From a checkpoint of a small transformer trained on Wikipedia: 12 heads of 64.
Each number is 50 + 12 x the weight over its row's rms, rounded and kept within 0 to 99. Layers, rows and columns count from 0. The size before them is the row's rms in percent of the matrix's.

# layer 17 MLP up, 3072x768, rms 0.0415, rows 2890-2916, columns 512-767
099:48 58 44 60 32 45 65 47 25 68 63 46 52 45 55 47 46 36 69 53 43 60 42 58 57 36 55 41 33 61 23 47 34 35 55 57 46 37 58 63 52 57 40 55 39 45 44 41 38 51 53 55 43 38 71 58 58 52 39 26 65 45 25 56 48 39 53 46 63 45 49 74 56 40 50 33 36 59 57 59 51 68 51 56 30 58 41 37 22 30 55 56 45 41 51 42 24 40 40 65 43 64 45 68 63 48 76 44 52 40 72 55 50 49 81 65 54 42 60 57 45 71 47 51 57 34 54 39 30 39 48 74 61 52 46 42 59 54 57 38 52 49 69 58 46 37 53 55 56 55 48 21 64 45 49 63 41 51 49 48 39 49 31 67 41 48 36 32 35 50 42 60 47 49 36 68 52 42 55 45 38 41 39 44 53 83 35 62 43 47 53 83 52 50 54 59 47 44 57 31 41 61 41 20 57 44 40 40 53 51 62 31 52 45 32 40 44 51 53 49 55 58 59 69 37 38 28 42 73 66 57 34 32 53 59 68 64 54 46 48 33 25 37 65 50 59 33 63 40 42 58 60 42 29 40 55
093:51 57 56 59 51 44 49 49 45 52 26 32 46 64 41 51 59 33 40 54 39 43 51 41 51 47 41 44 52 31 51 43 60 33 43 52 48 60 28 49 65 53 47 53 33 53 40 53 70 56 55 52 16 54 33 49 47 70 38 55 51 58 30 74 22 48 46 67 52 58 52 61 38 71 35 57 40 57 60 65 62 39 37 51 53 57 73 54 56 54 56 74 65 42 59 39 38 35 34 63 29 68 45 65 64 53 55 43 65 51 47 60 51 51 61 41 56 45 55 43 55 45 61 51 44 51 35 43 44 47 60 49 47 42 54 51 57 43 59 55 72 59 54 33 55 57 52 51 78 54 48 49 51 59 42 49 42 46 49 57 54 63 57 56 66 69 39 57 24 61 58 62 47 55 39 49 56 52 51 59 29 32 57 67 76 50 57 24 46 51 61 59 47 44 53 27 57 58 62 59 46 09 58 40 33 29 53 58 60 66 33 41 44 40 06 50 54 78 37 49 45 41 47 54 37 57 59 40 56 61 31 60 27 53 30 53 65 47 43 42 39 35 53 50 25 59 46 49 20 35 44 61 50 52 45 61
100:52 68 46 44 45 64 64 66 40 42 59 55 59 46 68 44 69 33 32 63 55 49 76 65 45 40 40 74 75 63 58 44 46 32 33 62 54 50 47 47 56 58 63 47 37 80 38 74 56 68 08 52 62 68 55 44 51 32 56 51 46 29 32 49 70 18 42 58 72 55 51 49 42 42 63 46 51 37 32 53 51 52 59 43 57 62 47 70 52 36 44 52 51 53 54 60 56 39 46 48 53 28 68 41 62 41 41 47 51 81 50 57 57 68 46 33 50 47 58 30 38 50 66 14 66 51 53 53 49 55 55 49 55 36 25 53 49 47 41 47 48 47 36 64 39 43 39 66 39 46 37 57 44 46 60 47 57 52 26 39 52 53 58 39 58 43 36 60 49 35 31 39 52 69 46 62 26 74 51 51 50 61 20 39 48 40 47 50 47 51 58 60 54 33 56 59 73 41 51 57 33 62 39 58 61 40 44 74 57 35 57 31 40 42 52 61 48 56 55 44 56 35 37 31 79 74 57 51 52 56 61 43 54 49 39 51 31 55 54 63 34 62 53 36 48 73 45 68 57 36 57 42 40 35 31 78
103:47 59 60 57 76 64 45 66 56 46 59 50 52 37 43 20 71 40 77 52 37 57 47 68 55 36 58 59 47 48 42 52 23 49 63 53 41 51 51 52 52 58 40 62 59 33 46 35 59 54 48 46 61 46 31 45 49 46 58 48 57 56 32 23 62 38 55 32 57 37 36 42 29 66 48 51 63 33 45 45 13 40 60 57 62 76 34 67 61 68 48 51 48 70 50 39 59 55 76 68 45 69 45 59 50 22 66 61 13 61 52 39 37 68 28 47 57 51 11 36 64 49 35 64 32 54 36 48 40 26 45 58 68 53 72 32 57 59 29 35 48 75 41 34 34 74 50 44 55 49 35 70 67 53 67 58 35 51 65 65 52 50 38 30 40 47 38 40 53 53 36 53 90 42 49 43 57 61 59 26 74 53 39 49 51 45 43 46 37 31 55 27 48 73 30 52 49 39 58 54 46 61 67 36 59 48 41 46 57 46 48 43 64 45 72 66 40 44 50 52 46 51 52 51 56 54 62 40 24 54 40 53 66 47 44 51 63 59 52 51 46 57 63 65 40 43 39 50 48 48 71 28 54 49 39 67
098:66 54 34 58 58 58 44 47 67 37 62 40 28 47 76 56 58 47 44 43 48 61 55 50 47 37 52 44 47 59 54 59 66 67 64 76 68 41 37 49 61 54 39 34 51 55 20 58 54 56 73 71 37 52 61 71 48 73 49 33 50 58 62 50 35 38 49 50 73 47 50 60 69 62 67 44 49 60 42 49 51 55 54 64 51 53 46 38 37 76 74 62 43 41 42 48 60 53 63 55 79 65 48 72 52 50 46 52 45 66 32 46 55 51 54 44 62 47 48 51 56 59 46 42 57 37 45 43 40 47 48 45 46 42 58 50 65 71 74 56 42 34 18 45 62 64 39 57 51 64 58 36 18 77 60 73 42 40 52 68 28 54 46 31 67 66 43 71 41 82 45 58 28 40 47 67 58 37 70 59 40 63 52 56 55 37 53 65 45 42 42 53 71 59 48 70 52 44 31 60 40 60 57 42 55 53 57 55 51 55 49 51 37 70 58 51 52 55 52 34 59 63 43 37 46 38 51 69 66 41 44 45 56 61 36 52 35 55 64 60 48 63 58 46 57 39 70 66 53 41 63 61 35 52 69 60
092:48 46 70 47 33 52 63 60 33 73 67 50 57 45 53 69 32 44 58 66 48 64 25 47 68 48 48 27 69 42 37 53 36 63 25 87 65 66 57 67 55 55 51 48 49 36 80 57 50 41 59 35 44 69 65 28 38 56 50 34 41 53 55 60 36 67 47 67 53 30 37 55 68 47 56 56 60 54 63 35 43 52 84 52 60 55 67 50 44 61 71 45 41 12 50 34 69 61 45 21 59 43 64 54 47 75 62 59 47 34 44 56 55 53 51 52 57 63 75 55 55 45 42 55 43 39 51 63 56 55 71 42 57 71 43 49 37 59 58 47 68 48 67 62 50 58 38 35 54 49 62 38 63 38 63 43 48 62 68 49 41 49 68 51 43 60 51 49 42 46 46 50 49 57 59 49 56 46 53 48 49 55 39 40 50 57 62 58 46 51 58 50 51 68 43 50 44 59 76 64 38 44 47 47 52 67 39 64 39 59 46 56 46 50 43 52 53 59 53 41 38 69 43 65 68 34 69 62 45 22 30 56 62 32 61 48 33 52 78 38 65 51 39 58 47 52 56 50 41 44 30 32 62 47 50 54
095:56 49 42 51 67 57 43 20 62 44 71 49 48 55 73 26 29 52 43 53 44 46 44 46 54 46 51 29 61 56 40 52 41 49 62 46 73 36 52 69 43 37 38 40 37 39 55 47 47 65 39 36 62 57 35 44 86 53 57 69 41 50 47 32 52 63 57 61 54 65 74 43 43 40 36 36 63 48 42 49 46 39 36 55 73 49 49 53 60 36 60 32 51 49 29 57 68 56 47 34 26 44 41 30 48 56 43 53 37 42 40 48 58 48 46 39 52 60 51 51 29 54 57 37 49 35 52 34 50 52 68 42 81 61 80 50 64 40 60 59 30 54 44 41 47 34 65 44 38 38 51 49 41 54 53 48 48 48 62 41 49 54 88 28 73 38 49 42 46 62 56 56 44 50 56 45 24 59 50 34 50 57 60 31 70 69 57 76 28 59 54 56 79 47 51 59 52 43 43 38 37 59 49 50 71 48 52 46 50 67 44 37 52 56 37 64 62 74 58 68 42 44 57 35 53 53 33 44 44 44 38 67 50 55 37 59 38 54 73 55 72 56 56 65 62 42 52 81 61 52 48 51 67 24 48 47
099:37 55 54 30 33 73 41 33 39 47 72 62 53 27 46 50 50 48 65 50 67 59 63 31 60 35 43 37 47 45 51 48 54 64 23 43 56 49 45 61 42 65 69 67 52 33 65 45 49 49 52 35 51 73 49 38 37 47 48 61 64 56 42 62 55 50 57 36 68 49 61 42 51 53 55 45 58 51 73 55 42 49 48 50 40 33 46 52 64 67 63 47 51 76 44 60 58 67 56 61 52 43 45 48 43 51 64 30 58 60 41 47 52 49 51 41 60 43 41 56 58 65 50 60 55 36 42 51 61 29 58 48 57 47 56 53 34 51 53 60 48 53 40 64 32 48 34 73 56 60 54 48 49 46 42 40 77 58 39 40 43 30 36 71 48 40 56 50 54 36 34 36 63 66 46 37 45 42 38 44 60 44 39 64 69 51 39 79 63 39 32 46 60 66 47 59 48 29 52 37 44 57 61 50 64 78 61 50 47 54 26 59 48 44 39 54 44 72 54 34 40 40 43 44 36 41 41 71 69 46 54 50 33 58 42 46 52 32 56 24 66 34 53 34 43 40 33 49 62 59 57 48 37 46 40 52
095:56 57 56 35 43 47 60 56 39 59 78 48 47 65 64 74 56 49 65 37 45 58 62 49 35 75 42 51 60 70 60 48 57 43 39 55 57 27 68 51 50 62 48 42 44 56 35 37 68 71 57 58 36 51 51 31 66 72 60 68 57 53 65 41 50 38 50 45 37 40 63 63 31 56 46 69 54 28 69 59 33 79 56 38 44 47 30 51 53 51 37 41 51 54 44 52 45 39 60 53 59 49 55 29 51 16 50 41 57 57 56 48 67 41 35 67 25 52 60 58 73 52 59 30 43 63 53 31 43 66 35 60 60 76 45 44 50 30 53 40 61 54 42 22 45 59 43 25 66 39 36 60 27 35 24 34 61 40 53 70 56 33 69 53 32 48 43 68 48 50 65 40 57 51 40 48 48 44 50 72 36 49 56 37 41 48 48 51 60 45 48 47 71 58 46 56 44 57 57 50 51 34 54 64 20 45 43 49 47 49 45 49 62 38 72 60 71 39 53 72 45 19 45 39 54 48 39 42 58 45 77 65 47 32 67 38 43 80 41 47 55 58 43 55 54 43 41 50 50 47 53 58 65 63 61 57
098:59 28 70 62 57 67 57 32 75 39 53 67 49 51 52 49 44 56 53 43 19 68 47 56 56 59 45 57 33 57 69 58 38 70 55 58 47 53 51 45 45 58 46 40 35 68 27 21 43 63 65 61 35 48 35 41 67 67 45 32 53 67 51 30 40 60 57 69 44 51 43 54 45 56 21 44 40 49 43 38 59 49 49 53 38 51 63 67 55 52 50 52 49 60 57 37 36 53 37 52 41 50 37 49 62 44 60 68 54 46 46 35 66 48 54 49 43 74 34 61 51 39 63 65 38 39 67 51 44 49 55 68 65 48 63 55 77 64 65 44 36 49 59 61 55 48 35 39 67 51 47 37 55 63 22 66 60 50 30 45 61 49 43 39 41 38 51 53 32 48 45 40 41 67 47 77 76 44 48 40 47 46 51 60 42 57 62 36 62 62 38 38 33 39 72 57 37 50 57 37 61 50 68 42 75 70 47 52 41 31 44 65 41 47 70 43 33 42 62 51 48 74 53 46 63 42 39 41 62 48 61 39 54 57 38 49 48 55 41 40 64 72 49 45 48 62 43 54 68 27 33 80 51 61 61 50
103:63 44 42 37 58 60 55 43 31 59 51 36 33 52 42 50 62 25 71 42 29 46 34 37 48 55 18 65 52 59 58 36 53 55 51 54 42 80 29 64 54 46 64 61 32 64 61 53 49 40 60 39 39 38 59 52 76 66 87 19 41 72 60 62 48 47 39 57 61 31 46 55 66 28 81 41 31 72 51 25 50 59 46 47 41 39 60 76 47 53 60 43 48 56 53 57 50 58 42 77 55 56 50 44 60 47 40 43 30 60 47 55 20 60 52 09 50 50 65 58 52 56 62 61 56 46 63 61 31 72 74 41 54 49 46 48 42 42 50 57 51 36 48 57 32 51 35 36 39 41 56 51 56 70 57 22 57 52 53 59 37 61 46 52 40 39 53 38 68 52 35 58 67 44 23 33 56 34 62 22 47 38 43 41 63 36 31 55 52 42 69 44 46 52 71 48 40 41 33 57 52 56 63 51 59 49 31 48 53 62 39 48 63 46 44 49 59 53 35 30 57 47 41 53 64 46 32 34 50 30 51 76 77 53 54 39 44 43 31 38 22 34 51 63 38 46 56 40 28 28 42 62 44 40 51 67
107:52 45 49 35 41 67 39 56 53 55 61 06 34 40 56 50 57 46 69 42 56 43 52 50 68 43 25 12 38 59 39 65 36 33 62 63 51 48 70 59 45 76 29 41 59 58 44 43 36 71 35 45 46 39 53 57 50 56 53 42 60 65 34 40 31 49 65 40 59 31 45 48 36 57 63 60 51 29 52 44 59 60 52 55 42 49 43 36 64 37 41 37 60 43 57 68 47 30 33 35 35 49 58 33 24 51 51 47 50 61 42 62 43 46 68 44 46 38 58 51 52 54 56 47 59 59 45 67 45 55 52 64 55 44 51 29 52 84 56 57 68 57 37 28 34 40 66 84 57 53 49 61 43 46 49 67 56 40 51 35 48 43 63 63 53 58 74 48 63 54 55 58 52 55 40 37 46 53 63 30 48 41 63 51 70 58 44 39 57 56 51 53 55 44 52 43 33 60 43 46 63 59 47 68 41 63 63 48 46 68 61 34 52 51 64 64 40 67 33 45 40 60 27 48 32 44 44 54 44 51 59 28 47 51 70 30 43 42 38 55 52 27 60 67 45 48 59 58 27 78 49 55 57 59 43 52
102:40 39 57 56 41 49 36 39 36 40 55 34 40 59 53 60 49 58 45 59 42 23 55 52 48 58 47 45 33 29 62 42 45 54 62 58 52 59 32 52 43 46 54 45 37 49 49 43 50 56 54 34 44 46 46 52 55 43 30 40 44 47 73 76 44 49 39 46 68 73 53 61 56 34 47 53 44 40 36 43 71 39 38 50 40 51 55 41 36 48 42 35 35 49 41 43 73 43 63 47 41 50 55 60 41 50 58 43 39 44 53 62 42 62 41 45 62 57 68 53 33 30 56 48 40 73 46 44 49 29 44 40 46 46 46 53 39 72 54 33 53 42 55 51 57 50 44 20 52 56 55 39 33 38 49 78 51 60 56 45 56 55 56 55 41 43 37 54 54 63 33 22 47 52 36 56 54 54 66 69 41 47 46 33 64 28 55 42 41 55 71 58 29 69 52 47 51 22 69 74 46 44 56 45 48 58 56 66 56 54 57 46 50 53 36 30 45 47 43 35 56 59 55 45 50 46 64 38 41 41 35 40 30 44 37 29 77 45 55 55 22 65 54 23 49 44 45 48 52 35 50 62 69 34 61 61
101:56 49 55 75 44 52 77 31 73 53 71 50 56 65 50 38 38 48 50 43 62 52 36 58 29 38 71 56 55 62 57 62 41 58 67 74 17 55 57 40 59 35 29 36 37 65 72 41 25 44 46 47 48 38 45 49 58 64 41 72 70 50 44 47 42 45 79 51 50 41 55 40 59 40 43 43 72 59 40 49 41 45 50 54 58 48 51 50 57 54 58 58 69 44 47 53 54 35 81 39 44 58 42 54 61 74 42 59 79 52 57 42 55 10 70 47 63 50 46 39 78 45 45 57 67 51 28 56 78 59 42 58 52 38 48 38 58 46 53 56 20 61 46 31 29 55 54 49 46 43 64 37 60 69 35 45 70 58 40 62 55 35 42 38 33 46 48 60 58 61 43 61 37 43 48 44 40 52 55 62 68 76 45 43 28 36 54 60 65 32 29 72 66 44 38 45 54 31 53 51 54 54 51 63 27 56 75 65 58 43 40 37 49 58 53 68 55 43 39 39 50 68 62 29 38 48 50 61 55 65 60 63 46 50 44 66 42 56 58 48 56 59 75 57 52 37 32 30 57 56 40 52 49 37 17 64
100:63 51 51 66 44 71 53 63 29 64 42 54 49 37 54 50 45 39 40 71 59 63 41 48 46 40 47 34 42 57 51 39 50 83 61 41 54 38 44 52 50 60 54 68 39 55 38 29 46 51 41 42 56 64 55 41 51 36 32 43 32 42 70 55 54 62 62 51 48 63 61 65 63 53 66 62 57 35 57 47 54 48 57 23 40 51 42 74 15 38 58 63 55 44 53 42 65 58 43 58 37 64 39 57 40 73 41 49 68 37 39 52 33 54 41 46 41 45 47 66 57 42 52 47 38 43 77 58 28 38 46 58 51 51 45 77 56 47 50 52 52 45 55 63 36 50 54 30 36 28 52 46 56 60 58 30 50 25 53 28 49 40 39 39 39 46 49 39 30 41 55 43 53 79 62 38 28 36 53 30 50 64 57 31 60 44 65 62 40 56 69 34 45 64 45 49 56 59 61 53 66 52 58 46 78 44 74 45 63 66 38 63 58 52 43 58 38 48 48 66 57 60 26 52 44 49 56 59 60 35 58 38 43 71 48 44 52 34 60 43 59 51 54 58 53 41 46 41 41 46 50 38 43 74 75 44
102:57 52 66 61 42 38 61 30 54 56 76 44 57 63 27 51 51 65 57 33 55 65 44 52 57 52 57 65 27 53 46 42 43 70 54 47 17 44 59 28 32 54 35 38 65 32 52 60 40 70 51 27 41 55 52 64 48 39 68 55 33 53 55 54 55 55 42 50 47 52 37 43 58 60 40 49 64 44 42 45 36 42 67 38 61 74 36 50 54 45 70 58 74 34 25 41 56 67 59 64 42 71 37 61 27 36 32 43 64 62 68 64 46 50 62 45 64 61 44 71 62 37 52 50 52 47 45 33 50 59 47 52 35 52 43 52 73 42 51 60 47 67 23 50 43 74 24 55 47 51 61 52 52 64 62 33 48 69 52 61 43 44 37 44 37 80 28 56 40 49 66 46 41 51 45 45 31 59 57 63 22 31 66 76 50 64 50 67 53 53 51 53 53 48 54 67 50 47 47 40 54 42 25 51 38 26 46 53 37 39 53 33 24 65 62 45 55 40 45 44 27 43 50 32 37 46 54 54 65 30 58 68 53 46 22 63 54 59 31 51 50 54 31 67 54 60 32 59 45 49 32 37 63 68 65 52
103:57 38 36 51 39 54 19 39 43 41 67 53 35 50 48 46 50 21 51 54 63 45 56 39 46 72 59 46 35 36 27 48 43 39 48 55 46 45 79 44 54 44 37 52 51 44 58 67 66 55 53 63 56 44 54 57 40 48 58 50 63 64 41 42 47 57 65 40 41 61 43 55 49 41 50 57 41 46 32 44 58 53 32 41 53 64 40 34 71 72 31 43 22 62 55 58 51 43 52 53 41 26 46 28 45 47 58 41 44 54 63 47 46 30 56 64 39 49 36 50 66 48 51 48 54 42 56 43 68 60 32 55 41 56 51 64 46 28 54 49 55 26 67 52 49 22 59 63 51 44 22 73 34 49 29 58 56 51 44 54 43 53 54 52 42 67 49 59 55 56 42 46 35 43 38 39 63 77 73 65 52 57 59 74 46 56 62 40 46 62 59 32 44 53 76 50 47 50 40 74 67 45 54 39 45 58 33 49 55 60 49 40 45 24 46 32 69 63 58 54 43 41 49 63 31 54 56 55 40 49 57 86 55 41 44 72 40 47 57 39 31 53 78 55 61 19 48 24 74 50 36 66 49 31 37 39
104:60 54 29 48 61 13 51 75 58 63 68 24 61 40 64 58 55 54 60 39 62 44 44 51 51 41 57 58 48 63 53 19 62 50 52 66 34 49 67 30 35 61 58 59 38 59 43 58 69 26 19 40 43 50 47 61 34 55 34 29 52 47 37 45 60 54 37 47 40 57 51 63 44 56 61 51 39 59 50 56 50 54 62 48 48 43 21 41 57 39 57 56 41 53 55 54 32 38 32 61 56 42 47 48 60 62 50 52 36 47 59 41 51 47 38 65 52 79 61 58 47 80 47 61 56 58 51 61 58 64 40 42 53 48 69 39 63 26 46 61 64 44 47 70 56 56 39 50 52 62 57 42 62 57 30 46 36 48 38 37 68 53 35 43 50 69 52 39 55 47 49 55 37 33 27 66 65 55 66 50 41 43 59 48 39 30 42 44 73 31 26 45 39 32 38 44 45 33 60 49 56 48 35 29 49 35 21 48 48 65 41 54 54 38 41 70 35 28 67 53 54 26 42 55 63 65 53 37 55 50 59 28 49 52 55 65 56 66 54 45 60 61 56 87 54 51 44 46 55 88 50 39 43 52 66 71
099:58 37 37 64 43 76 44 44 48 57 32 52 53 52 53 45 66 58 36 50 34 36 48 43 46 39 39 55 37 80 60 30 56 64 59 61 51 57 57 48 45 70 48 76 44 59 71 65 22 60 69 63 52 58 47 70 36 60 50 57 59 38 56 37 47 64 56 40 41 22 54 70 27 49 58 59 70 32 81 49 59 80 38 66 51 44 56 38 32 42 38 53 35 56 37 42 59 37 31 62 68 59 35 74 61 49 61 39 55 48 38 57 76 64 50 71 54 37 65 67 44 38 57 38 42 38 36 34 49 23 67 39 52 47 55 55 44 54 46 40 62 62 71 64 60 44 37 44 46 48 42 39 51 48 59 66 41 38 54 53 44 53 32 47 36 76 56 48 46 58 23 56 34 58 72 49 35 52 39 51 41 56 51 43 51 48 71 41 64 34 44 46 41 39 32 48 50 64 48 43 64 37 60 39 26 62 51 66 39 44 70 39 33 48 47 40 70 48 48 54 48 48 56 40 50 47 41 45 49 53 40 37 46 56 54 47 44 36 45 73 42 49 52 45 25 60 49 48 48 40 56 36 64 53 57 65
100:24 51 42 43 35 65 43 61 40 48 53 50 42 57 52 55 37 39 42 50 42 55 54 53 70 47 74 77 47 35 43 50 53 39 56 69 38 47 54 64 53 43 49 30 31 44 31 37 55 61 55 44 49 68 42 67 47 49 46 55 56 59 44 28 55 46 46 38 42 55 36 62 54 45 38 42 41 54 61 40 56 59 36 39 30 49 34 79 60 55 52 44 43 30 47 27 65 53 45 60 42 60 28 30 47 51 64 49 68 43 57 63 56 50 56 66 33 40 53 43 46 29 53 54 60 46 38 64 43 60 57 49 65 60 56 67 50 42 55 45 37 46 52 36 54 51 73 64 44 22 56 65 55 54 65 49 47 70 51 41 46 53 38 36 52 56 62 65 52 73 39 52 39 48 70 59 30 38 49 60 45 47 68 57 57 54 49 51 62 28 53 49 77 23 33 42 71 44 42 66 68 56 65 37 44 28 40 57 73 31 62 16 47 81 43 28 48 55 35 47 50 42 53 42 45 35 12 52 31 58 38 28 39 51 53 68 55 57 41 58 47 37 41 53 87 50 47 48 68 68 59 77 44 42 64 65
104:50 37 54 57 40 36 60 45 52 45 90 54 64 62 41 41 63 50 37 49 73 59 28 54 58 34 49 73 56 37 39 43 44 33 47 54 63 64 68 53 55 59 61 67 49 45 46 47 72 56 47 49 55 43 58 55 43 60 55 60 40 43 49 41 59 37 30 63 42 37 26 62 60 71 41 48 51 61 68 60 38 65 74 39 59 58 48 42 52 51 41 39 71 30 37 42 17 48 47 49 56 43 56 49 39 60 65 25 56 63 57 60 56 61 45 52 43 39 45 22 55 87 50 70 62 59 50 61 45 52 34 46 56 52 57 47 46 64 60 44 64 58 64 59 49 45 27 61 56 48 54 45 57 47 56 45 51 67 56 65 37 37 46 60 61 46 53 53 58 34 52 65 40 46 80 37 51 76 70 41 60 40 62 67 51 50 37 54 51 35 57 28 44 51 35 76 35 51 56 20 62 61 64 72 66 56 39 45 49 59 60 59 70 56 29 51 51 54 48 52 49 54 57 58 54 47 40 57 56 48 50 59 60 46 61 38 57 54 54 61 37 49 34 37 66 58 55 48 52 63 52 55 50 67 64 48
097:54 62 45 38 77 54 45 47 41 55 50 45 53 74 31 46 40 53 65 50 52 36 53 47 37 60 57 42 37 64 35 60 30 59 45 71 64 54 43 47 53 55 63 57 57 56 47 33 31 71 68 51 60 61 51 37 52 47 37 62 32 30 32 49 78 63 34 43 70 65 38 49 55 37 60 40 29 37 36 73 42 39 60 47 56 39 43 52 42 43 36 48 64 31 56 52 31 63 56 43 21 59 58 68 72 62 42 21 17 49 49 57 53 41 56 31 29 56 72 42 57 65 59 70 28 39 39 35 42 70 64 56 53 50 58 55 56 67 42 33 52 62 56 58 36 54 65 44 47 29 60 32 37 43 24 43 53 56 59 70 47 53 58 34 54 69 49 56 45 41 48 52 60 53 81 41 51 54 41 53 41 59 58 51 52 42 54 59 67 53 53 43 27 38 82 46 52 46 49 49 46 69 56 54 68 62 63 62 55 45 40 41 76 48 37 32 40 54 39 43 39 60 46 42 49 44 36 64 47 49 56 52 69 56 40 26 36 56 44 56 61 54 42 49 27 50 53 37 53 47 62 39 50 58 58 47
104:61 67 67 61 24 40 45 73 37 70 54 34 47 53 69 49 61 66 47 45 44 47 55 65 55 60 39 57 48 16 41 45 45 52 53 51 52 40 46 54 53 51 68 41 43 70 33 56 63 34 44 57 55 32 61 51 52 49 64 46 47 50 51 50 42 70 48 57 38 31 78 46 52 53 43 52 53 48 45 52 55 53 56 46 49 54 47 61 63 35 63 43 48 55 76 31 57 63 43 66 39 64 48 48 36 59 58 47 34 27 47 36 51 47 38 65 54 46 56 44 52 55 58 45 62 45 31 57 55 36 49 31 58 81 47 64 66 67 38 47 50 38 68 69 59 45 53 44 59 56 43 50 52 36 61 54 66 55 39 66 50 53 51 70 54 50 42 54 48 48 73 37 38 48 70 48 40 57 79 50 57 66 26 47 34 50 52 46 29 67 39 48 55 33 48 57 38 44 51 48 75 32 36 61 59 32 47 43 70 65 60 52 35 63 50 39 27 62 73 51 42 50 42 54 52 26 48 47 39 36 44 40 63 73 65 21 45 33 43 43 45 42 40 44 39 35 25 59 36 61 55 51 61 44 44 49
098:36 47 53 47 52 54 54 50 17 53 68 32 57 63 59 66 47 56 53 66 63 51 79 53 53 46 47 47 59 30 54 38 47 57 46 71 56 42 38 43 48 39 48 24 65 39 55 57 45 64 53 43 45 69 30 38 54 49 41 52 54 57 39 58 67 50 51 35 64 45 70 33 48 48 42 72 39 56 58 44 27 47 44 41 43 50 81 47 40 49 55 43 30 46 23 45 40 33 31 75 43 50 43 53 59 48 57 60 54 56 68 38 24 62 65 48 41 41 62 45 56 59 41 67 46 62 46 57 61 43 61 60 61 34 59 42 57 62 45 25 40 52 54 45 52 55 56 51 66 57 60 31 57 48 55 80 26 67 56 61 40 45 48 67 57 40 60 76 51 58 56 32 57 43 65 43 50 40 50 49 59 46 50 63 50 56 50 45 32 56 63 46 43 37 32 44 36 44 43 29 53 51 61 57 29 68 52 52 52 54 58 53 41 25 30 60 67 44 54 57 54 46 40 46 56 47 64 60 41 48 60 46 31 45 50 36 42 49 71 56 44 46 60 39 79 27 61 63 45 45 51 45 48 55 45 48
103:66 45 57 56 64 40 39 10 65 52 57 40 44 58 70 45 56 72 46 48 53 60 48 32 26 48 47 49 33 54 71 62 43 66 34 44 60 51 15 33 51 55 41 65 68 54 50 48 48 57 43 51 63 36 63 43 58 43 53 68 61 45 51 58 47 48 28 47 56 62 52 54 47 78 52 58 32 30 29 55 42 55 51 49 61 61 57 56 49 30 55 39 62 51 52 78 54 55 18 37 44 26 52 48 61 54 64 51 50 58 47 62 59 37 43 43 37 42 59 37 41 47 60 40 67 51 48 55 54 49 68 46 67 46 45 63 43 62 59 33 60 60 61 67 46 33 45 45 49 74 22 76 16 41 64 53 49 65 51 35 23 39 31 40 45 59 48 52 67 23 44 50 26 40 33 39 62 41 66 49 45 36 43 47 46 59 59 38 63 45 54 63 56 70 48 54 47 68 60 41 61 71 53 50 54 54 54 27 52 45 14 40 59 48 62 53 38 53 53 52 26 63 38 54 33 48 53 33 40 29 56 57 59 57 75 56 30 36 44 44 44 32 39 31 53 42 66 65 53 49 57 55 63 41 45 58
099:62 46 57 44 42 22 40 53 74 42 62 56 53 58 61 41 45 36 45 44 56 60 58 70 56 56 71 47 45 37 31 54 60 50 66 43 36 30 64 50 33 27 33 45 45 57 43 55 75 53 52 56 54 51 39 50 46 55 48 35 40 47 51 51 30 32 50 44 62 57 42 48 43 70 70 55 46 39 50 42 71 35 53 66 45 41 57 53 71 38 49 39 37 57 34 52 75 37 42 62 50 31 54 61 49 50 56 20 50 54 57 32 62 34 49 51 62 61 61 44 39 30 31 37 54 45 50 48 25 57 59 53 64 49 57 54 45 39 35 63 33 50 38 67 43 27 45 26 50 50 56 43 50 40 49 44 54 61 66 62 78 61 32 42 63 56 55 61 48 59 45 34 23 33 37 51 59 58 57 48 55 62 48 47 47 29 38 58 46 45 70 51 64 58 30 38 28 57 35 45 47 40 44 20 67 53 49 48 57 68 59 64 51 53 52 61 16 69 51 61 43 44 66 61 49 48 57 50 32 42 40 54 51 39 45 56 61 33 50 64 73 56 46 72 55 56 67 56 61 42 25 41 49 51 31 68
103:61 55 48 68 63 40 37 21 65 53 28 82 28 50 49 50 43 32 55 33 23 49 40 57 39 48 58 62 44 37 77 25 41 47 42 62 58 68 54 68 41 33 61 42 48 54 45 49 58 43 72 60 34 50 45 40 50 51 36 37 56 67 59 44 66 61 44 54 36 41 47 32 69 41 47 56 28 56 51 51 44 60 70 35 51 46 60 60 44 63 39 35 40 35 29 48 64 44 47 38 58 54 53 56 41 64 42 63 63 41 58 52 55 36 65 61 33 45 57 26 43 63 89 41 58 46 34 57 57 48 39 55 54 50 30 52 40 75 49 53 39 39 31 37 53 47 69 60 50 53 53 50 53 42 59 37 48 51 47 38 57 55 43 70 66 39 52 55 43 69 51 37 60 51 65 68 45 44 48 46 49 67 50 45 33 38 50 50 51 50 49 45 60 60 46 38 53 60 33 40 44 24 43 60 36 45 69 62 68 51 50 74 68 32 35 56 61 35 63 44 49 27 71 40 59 52 47 52 47 40 36 40 43 43 40 42 59 57 53 67 34 71 61 24 39 62 36 64 54 37 44 48 44 54 41 66